config = dict(
    n_layer=9,
    d_model=256,
    n_head=2,
    n_kv_head=2,
    head_dim=128,
    d_mlp=768,
    vocab_size=1024,
    activation='tanh_gelu',
    norm='layernorm',
    norm_place='pre',
    norm_eps=1e-05,
    positions='learned',
    qk_norm=False,
    attn_scale=0.0884,
    bias='all',
    tie_embeddings=True,
    parallel_block=False,
    extras=['capped logits'],
    init='normal',
    init_std_qkv=0.0207,
    init_std_o=0.00487,
    init_std_up=0.0207,
    init_std_down=0.00487,
    optimizer='adamw',
    lr=0.00135,
    beta1=0.95,
    beta2=0.95,
    weight_decay=0.2,
    lr_head=0.0087,
    warmup_steps=457,
    schedule='wsd',
    decay_fraction=0.895,
    decay_shape='linear',
    final_lr_fraction=0.0,
    batch_tokens=[32768, 65536, 131072],
    seq_len=384,
    doc_mask=True,
    train_tokens=265000000,
    steps=3897,
    dataset='wikipedia_en',
)
Each number is 50 + 10 x the weight over its row's rms, rounded and kept within 0 to 99. Layers, rows and columns count from 0. The size before them is the row's rms in percent of the matrix's.

# up: layer 2 MLP up, 768x256, rms 0.0658, rows 452-476, columns 64-127
# down: layer 2 MLP down (transposed), 768x256, rms 0.0414, rows 452-475, columns 64-127
up452 105:74 55 50 23 54 62 42 40 66 64 46 71 36 38 56 45 53 58 46 55 51 48 35 42 60 36 70 47 56 32 52 35 40 45 47 53 67 67 53 39 58 49 59 39 31 57 55 51 52 47 52 40 37 56 48 44 35 39 37 61 52 48 33 57
down452 114:67 42 53 53 41 46 40 45 59 57 59 42 34 35 56 55 39 68 55 62 41 33 60 52 49 41 53 37 40 59 56 30 39 48 60 46 41 58 68 42 39 53 59 53 39 58 36 42 45 51 53 47 26 53 47 52 37 28 46 58 61 63 40 55
up453 071:50 50 62 70 33 41 42 55 58 59 59 75 56 47 55 47 48 56 54 54 64 62 43 34 42 37 42 49 53 38 55 44 41 41 52 56 41 52 52 46 41 45 48 65 46 66 20 36 54 35 54 59 53 50 53 59 48 40 49 45 51 60 34 62
down453 063:52 63 49 49 59 53 49 57 34 50 69 50 53 37 56 38 37 34 58 44 60 42 45 45 37 52 63 51 54 53 49 54 36 52 39 39 49 58 48 55 53 53 60 26 57 24 60 47 58 58 40 35 42 55 49 44 61 48 50 61 47 32 39 48
up454 100:70 71 66 43 56 58 55 48 75 60 46 59 38 30 54 41 44 57 64 58 52 51 42 44 50 28 52 51 47 31 53 38 54 47 66 53 46 55 51 54 54 35 50 48 34 75 58 45 44 38 59 60 47 53 49 41 42 49 34 55 66 55 26 49
down454 099:57 44 69 56 51 56 59 59 43 28 78 50 68 51 60 50 39 19 47 44 70 37 46 46 30 50 52 60 53 60 48 44 37 56 45 53 42 54 51 62 58 63 61 44 50 56 46 38 69 54 21 59 39 22 53 43 55 62 51 33 52 46 52 46
up455 098:62 59 58 31 45 51 54 61 73 54 51 64 40 44 56 45 40 46 60 58 54 47 35 52 52 32 51 36 53 16 50 35 52 41 56 65 52 66 58 55 47 51 54 50 28 76 44 46 55 37 52 60 46 49 47 38 36 44 35 45 62 43 47 52
down455 104:54 48 55 43 54 57 49 59 49 27 69 46 48 48 49 52 56 56 51 55 48 44 56 38 63 51 43 37 53 50 44 43 45 52 47 45 82 38 65 49 52 69 52 58 53 39 59 61 69 57 34 58 43 52 50 44 59 59 34 55 60 41 44 49
up456 109:71 73 71 42 58 61 47 67 70 64 47 60 44 42 49 42 43 49 59 49 44 55 52 44 52 35 53 58 50 28 50 44 54 41 60 49 56 71 58 46 53 36 51 49 30 67 47 52 43 43 54 56 53 53 57 43 28 43 42 54 60 53 37 55
down456 133:63 51 72 51 53 57 57 59 49 37 66 50 58 58 54 60 35 23 65 44 51 43 71 43 32 48 50 59 49 54 48 52 38 51 57 69 32 61 53 50 59 61 54 49 43 51 37 44 56 54 35 47 49 34 59 46 58 82 55 51 54 45 54 46
up457 080:54 52 42 35 51 48 40 37 60 65 51 64 49 51 60 46 42 52 23 59 54 49 27 62 51 34 84 54 64 57 51 50 33 45 51 40 75 44 50 50 50 64 48 59 46 50 70 27 57 32 45 40 49 35 56 39 52 47 41 58 54 58 36 51
down457 060:31 37 64 52 44 48 60 59 58 46 59 45 48 54 44 43 46 35 61 50 59 50 53 43 44 61 24 37 43 47 39 43 56 46 60 61 37 46 49 38 64 35 55 45 51 68 37 56 42 51 48 40 45 58 47 36 56 69 59 49 64 62 71 53
up458 077:56 47 65 70 42 50 32 58 57 57 44 52 58 45 50 60 43 51 53 58 55 51 46 37 48 35 41 53 46 28 63 22 34 40 54 67 45 51 66 46 64 42 46 55 43 68 54 53 44 45 46 54 60 34 40 49 44 37 40 45 45 56 59 53
down458 052:39 56 56 47 55 48 50 41 61 64 57 59 56 64 45 42 36 54 38 39 54 46 57 56 55 44 49 55 61 50 45 57 44 69 43 33 48 44 54 51 61 38 55 54 57 45 36 41 49 52 47 47 43 59 56 43 42 45 47 45 52 41 61 36
up459 085:66 80 60 55 46 27 46 58 54 44 84 53 56 49 51 45 42 45 43 33 45 40 55 59 49 57 37 30 53 49 42 43 49 48 48 43 64 64 39 39 49 47 57 55 40 47 57 54 58 50 54 65 45 49 54 36 39 50 60 52 43 56 34 54
down459 088:49 40 66 44 69 61 36 61 49 20 51 42 66 49 46 54 55 47 58 24 49 45 63 45 46 41 47 54 57 40 49 54 48 52 48 49 51 42 59 59 37 35 55 51 45 41 53 52 30 46 64 41 44 66 40 43 54 48 62 52 35 61 60 49
up460 104:52 57 63 60 55 43 59 53 51 54 64 64 40 54 63 48 28 38 52 40 58 54 54 58 42 45 39 53 59 48 61 48 41 53 63 40 61 55 71 47 56 49 50 56 46 61 38 42 40 30 50 59 30 46 46 62 55 45 45 42 47 48 48 56
down460 094:56 36 63 55 51 66 52 37 51 48 55 63 43 51 46 50 67 42 48 70 39 69 38 42 58 60 68 42 52 64 57 40 52 63 50 57 69 57 53 54 43 45 46 42 52 42 60 47 45 48 55 45 59 58 54 38 44 65 60 35 43 72 40 57
up461 102:64 61 54 42 57 62 48 40 78 55 47 72 37 38 41 47 48 52 65 59 46 48 52 47 42 28 59 44 54 40 53 45 49 46 64 55 51 69 60 52 48 50 65 54 44 65 51 55 41 29 42 44 62 69 53 41 39 31 39 56 50 59 36 55
down461 116:67 47 66 34 55 50 38 51 60 54 48 31 41 64 51 56 43 51 34 48 56 26 67 42 45 51 53 42 60 55 51 63 54 38 42 38 47 59 63 53 36 41 42 18 52 55 54 36 54 52 26 55 48 63 50 49 65 52 41 44 40 63 60 46
up462 101:78 73 50 44 60 63 59 44 78 66 58 69 41 46 55 51 61 61 60 46 40 46 48 45 47 34 46 48 49 35 58 50 43 48 55 61 64 71 49 58 54 40 64 43 35 64 53 49 49 30 48 56 47 50 51 42 42 50 44 47 52 64 29 60
down462 099:56 52 65 46 48 59 60 43 54 43 58 39 47 66 53 53 37 53 34 59 41 48 61 71 40 63 65 36 37 38 39 65 57 50 49 54 61 42 43 48 40 61 62 37 54 61 51 62 49 52 35 60 50 64 51 32 58 38 47 46 54 54 63 53
up463 103:60 67 75 35 48 64 45 55 71 62 50 69 44 32 50 50 58 49 61 52 43 46 40 50 54 36 61 49 56 36 58 42 46 45 52 63 60 66 56 44 57 43 55 49 37 65 65 49 46 38 52 53 58 48 51 38 31 32 46 58 47 56 40 57
down463 080:55 56 62 42 43 55 51 50 48 31 57 46 62 29 43 34 59 54 61 59 65 49 52 37 51 50 74 36 44 48 61 43 50 49 52 61 52 44 60 61 56 41 41 50 55 65 65 52 54 63 50 67 40 47 40 38 46 35 48 51 58 56 50 34
up464 112:66 62 57 42 41 50 49 47 73 59 50 72 33 39 52 52 53 68 56 45 39 47 35 51 51 33 55 45 56 36 46 50 40 54 56 47 55 69 52 42 51 36 64 51 32 59 60 48 42 29 60 44 52 45 44 39 42 32 39 61 55 64 33 55
down464 112:63 52 63 49 51 44 45 50 56 37 55 55 46 57 59 47 44 52 43 73 57 49 60 42 48 46 70 29 53 37 45 43 52 68 45 57 35 41 54 40 64 25 61 41 48 41 63 56 45 43 61 53 50 59 55 35 59 44 39 52 54 45 71 53
up465 106:68 73 56 40 64 63 53 49 66 59 51 62 44 37 66 49 52 65 66 53 51 51 44 36 55 28 50 50 49 29 48 38 42 41 60 55 41 57 44 47 41 47 48 48 27 67 39 48 46 39 54 45 45 63 56 39 35 44 32 54 64 50 43 52
down465 142:64 53 58 36 56 60 55 62 48 40 79 49 47 39 56 54 48 51 49 53 34 46 57 42 39 53 46 52 47 41 52 42 50 53 46 52 50 45 55 51 55 76 55 53 53 26 39 45 53 59 35 57 50 65 56 45 41 61 65 48 52 44 42 52
up466 115:54 51 41 29 42 51 48 57 71 60 40 71 37 30 55 48 63 68 63 52 49 54 35 51 60 34 80 50 56 36 58 51 42 41 75 57 49 65 59 47 46 42 67 40 39 56 53 42 48 32 52 33 52 55 48 48 49 36 54 76 45 58 62 53
down466 135:49 64 33 49 47 50 36 58 59 57 62 62 50 56 31 48 52 49 53 51 58 52 37 42 59 49 54 48 66 43 50 66 48 50 56 51 54 55 60 55 58 30 40 58 60 74 51 47 50 48 66 56 58 36 58 42 57 38 46 59 32 70 25 64
up467 106:59 61 67 35 67 56 50 49 84 65 51 67 32 35 46 45 50 56 54 50 50 49 41 48 51 37 66 46 54 22 54 40 53 43 57 54 55 66 57 42 52 40 61 50 40 62 61 45 39 28 61 56 49 55 52 37 43 38 39 48 57 54 28 52
down467 050:31 57 38 55 69 55 60 49 60 52 52 37 62 53 37 58 46 50 59 67 50 37 58 66 52 44 53 28 49 52 45 38 59 54 45 50 54 31 34 51 43 57 51 44 49 47 23 55 40 55 40 69 55 58 57 59 41 54 38 67 43 49 62 27
up468 101:67 62 47 42 54 59 45 48 72 62 44 74 30 40 46 45 48 61 71 57 55 49 31 54 50 35 51 40 52 29 58 41 57 43 59 74 63 74 58 37 55 32 68 53 36 69 48 39 42 35 59 60 45 47 46 46 35 28 39 49 51 54 36 53
down468 056:46 40 39 61 40 57 47 41 37 39 62 50 58 56 48 45 28 46 44 57 65 46 57 35 42 45 28 55 46 65 56 38 45 50 38 48 59 55 55 38 51 42 49 63 46 61 44 67 42 59 48 60 40 40 36 30 46 56 32 39 36 46 64 53
up469 107:59 54 62 50 49 49 51 47 63 55 46 66 43 39 44 38 55 61 71 53 60 60 40 33 55 31 62 43 46 22 54 37 54 49 58 67 48 63 66 55 51 41 56 59 36 81 38 46 52 32 60 37 47 52 54 34 41 41 31 50 64 49 37 50
down469 115:52 42 51 41 55 65 36 33 38 31 54 56 78 45 38 55 54 43 54 59 50 59 52 60 56 61 63 52 50 56 47 56 46 48 50 39 75 49 52 47 53 44 44 60 61 41 64 58 45 52 52 68 63 58 38 31 45 34 55 45 62 55 45 51
up470 103:66 69 56 33 60 67 53 44 77 54 44 68 28 31 51 50 56 62 60 54 45 43 42 43 51 39 65 54 50 33 57 46 50 38 59 57 49 62 55 49 55 42 58 50 43 72 50 44 33 31 49 53 47 48 51 39 36 33 32 42 51 51 34 58
down470 098:46 67 59 49 46 57 56 50 71 47 57 35 35 48 47 44 52 58 48 41 49 47 74 44 46 58 47 44 49 45 57 42 57 42 50 58 43 49 44 69 32 57 46 35 27 66 67 55 47 51 46 58 28 52 50 49 48 38 52 44 64 56 44 49
up471 083:52 55 56 31 63 55 50 46 62 60 46 68 27 31 49 45 55 66 58 57 44 57 29 32 43 41 58 42 65 38 62 29 47 53 57 56 47 52 48 38 51 44 63 52 37 72 67 45 47 33 56 53 55 59 48 54 33 36 50 44 66 51 40 54
down471 073:57 56 60 51 49 40 23 58 46 61 63 39 32 39 39 41 51 70 36 56 37 59 58 39 38 61 67 14 55 57 63 32 50 56 52 51 53 61 38 37 37 37 49 51 44 56 55 49 33 54 53 50 54 54 37 50 26 32 57 54 60 52 37 47
up472 111:70 65 70 38 48 57 46 38 71 73 52 63 44 35 47 48 59 50 73 59 49 50 44 47 51 49 59 49 59 44 54 46 42 42 58 60 54 74 51 38 60 31 54 46 39 64 51 43 56 36 52 52 65 59 63 28 44 45 49 58 59 69 33 51
down472 113:38 45 73 56 62 61 63 51 52 38 47 38 47 38 34 45 44 61 70 52 47 60 67 40 41 56 40 35 34 40 49 39 55 52 53 60 43 60 54 56 59 29 50 52 65 45 47 50 38 51 50 60 63 48 52 52 50 43 46 75 23 50 59 44
up473 102:60 64 52 39 62 59 41 47 76 62 36 73 39 46 62 49 46 44 59 53 39 47 43 49 49 27 67 47 55 38 49 43 34 42 70 57 56 53 47 42 43 47 50 54 47 64 48 54 49 39 56 58 51 54 51 36 38 34 41 62 45 56 23 59
down473 109:65 33 63 42 67 54 49 62 40 37 50 44 45 59 57 69 40 67 47 59 41 50 46 44 46 53 61 38 54 52 62 62 45 44 44 49 45 48 72 57 40 48 53 43 50 38 52 42 64 44 34 50 59 38 53 50 53 40 51 41 57 52 41 59
up474 113:52 67 30 31 71 45 38 47 62 50 45 52 35 56 58 54 63 62 50 55 43 44 36 50 66 43 64 61 51 37 63 58 54 35 59 29 46 52 48 45 38 41 62 52 46 55 86 50 60 34 61 33 46 42 58 48 54 49 53 78 55 62 50 54
down474 081:64 51 49 42 65 64 30 54 40 47 33 39 57 61 61 57 58 69 40 39 32 45 48 38 48 46 41 50 53 52 56 81 57 51 64 44 46 49 44 60 61 45 38 46 50 44 41 65 63 52 40 30 64 42 62 48 60 64 56 68 43 69 64 45
up475 109:59 56 58 45 47 53 40 47 72 65 44 75 39 32 50 51 47 63 58 57 41 49 35 50 39 33 51 56 53 24 52 50 36 57 59 66 52 71 64 37 59 47 57 57 46 67 53 44 30 30 68 61 59 49 44 34 37 39 43 41 49 58 27 54
down475 098:27 39 37 70 40 64 34 58 41 42 52 62 57 58 55 62 51 45 49 63 49 29 65 49 40 53 52 57 44 48 71 55 46 49 56 53 64 65 47 48 55 46 53 53 60 62 45 71 57 52 44 57 47 33 47 57 49 14 61 31 37 47 55 52
up476 104:67 61 58 36 52 60 51 48 71 57 51 72 46 36 50 47 51 52 58 58 47 39 40 42 50 45 60 41 55 30 49 36 52 43 56 67 65 54 55 50 61 42 66 50 44 68 53 36 40 35 56 47 45 40 60 37 45 38 30 39 57 66 43 49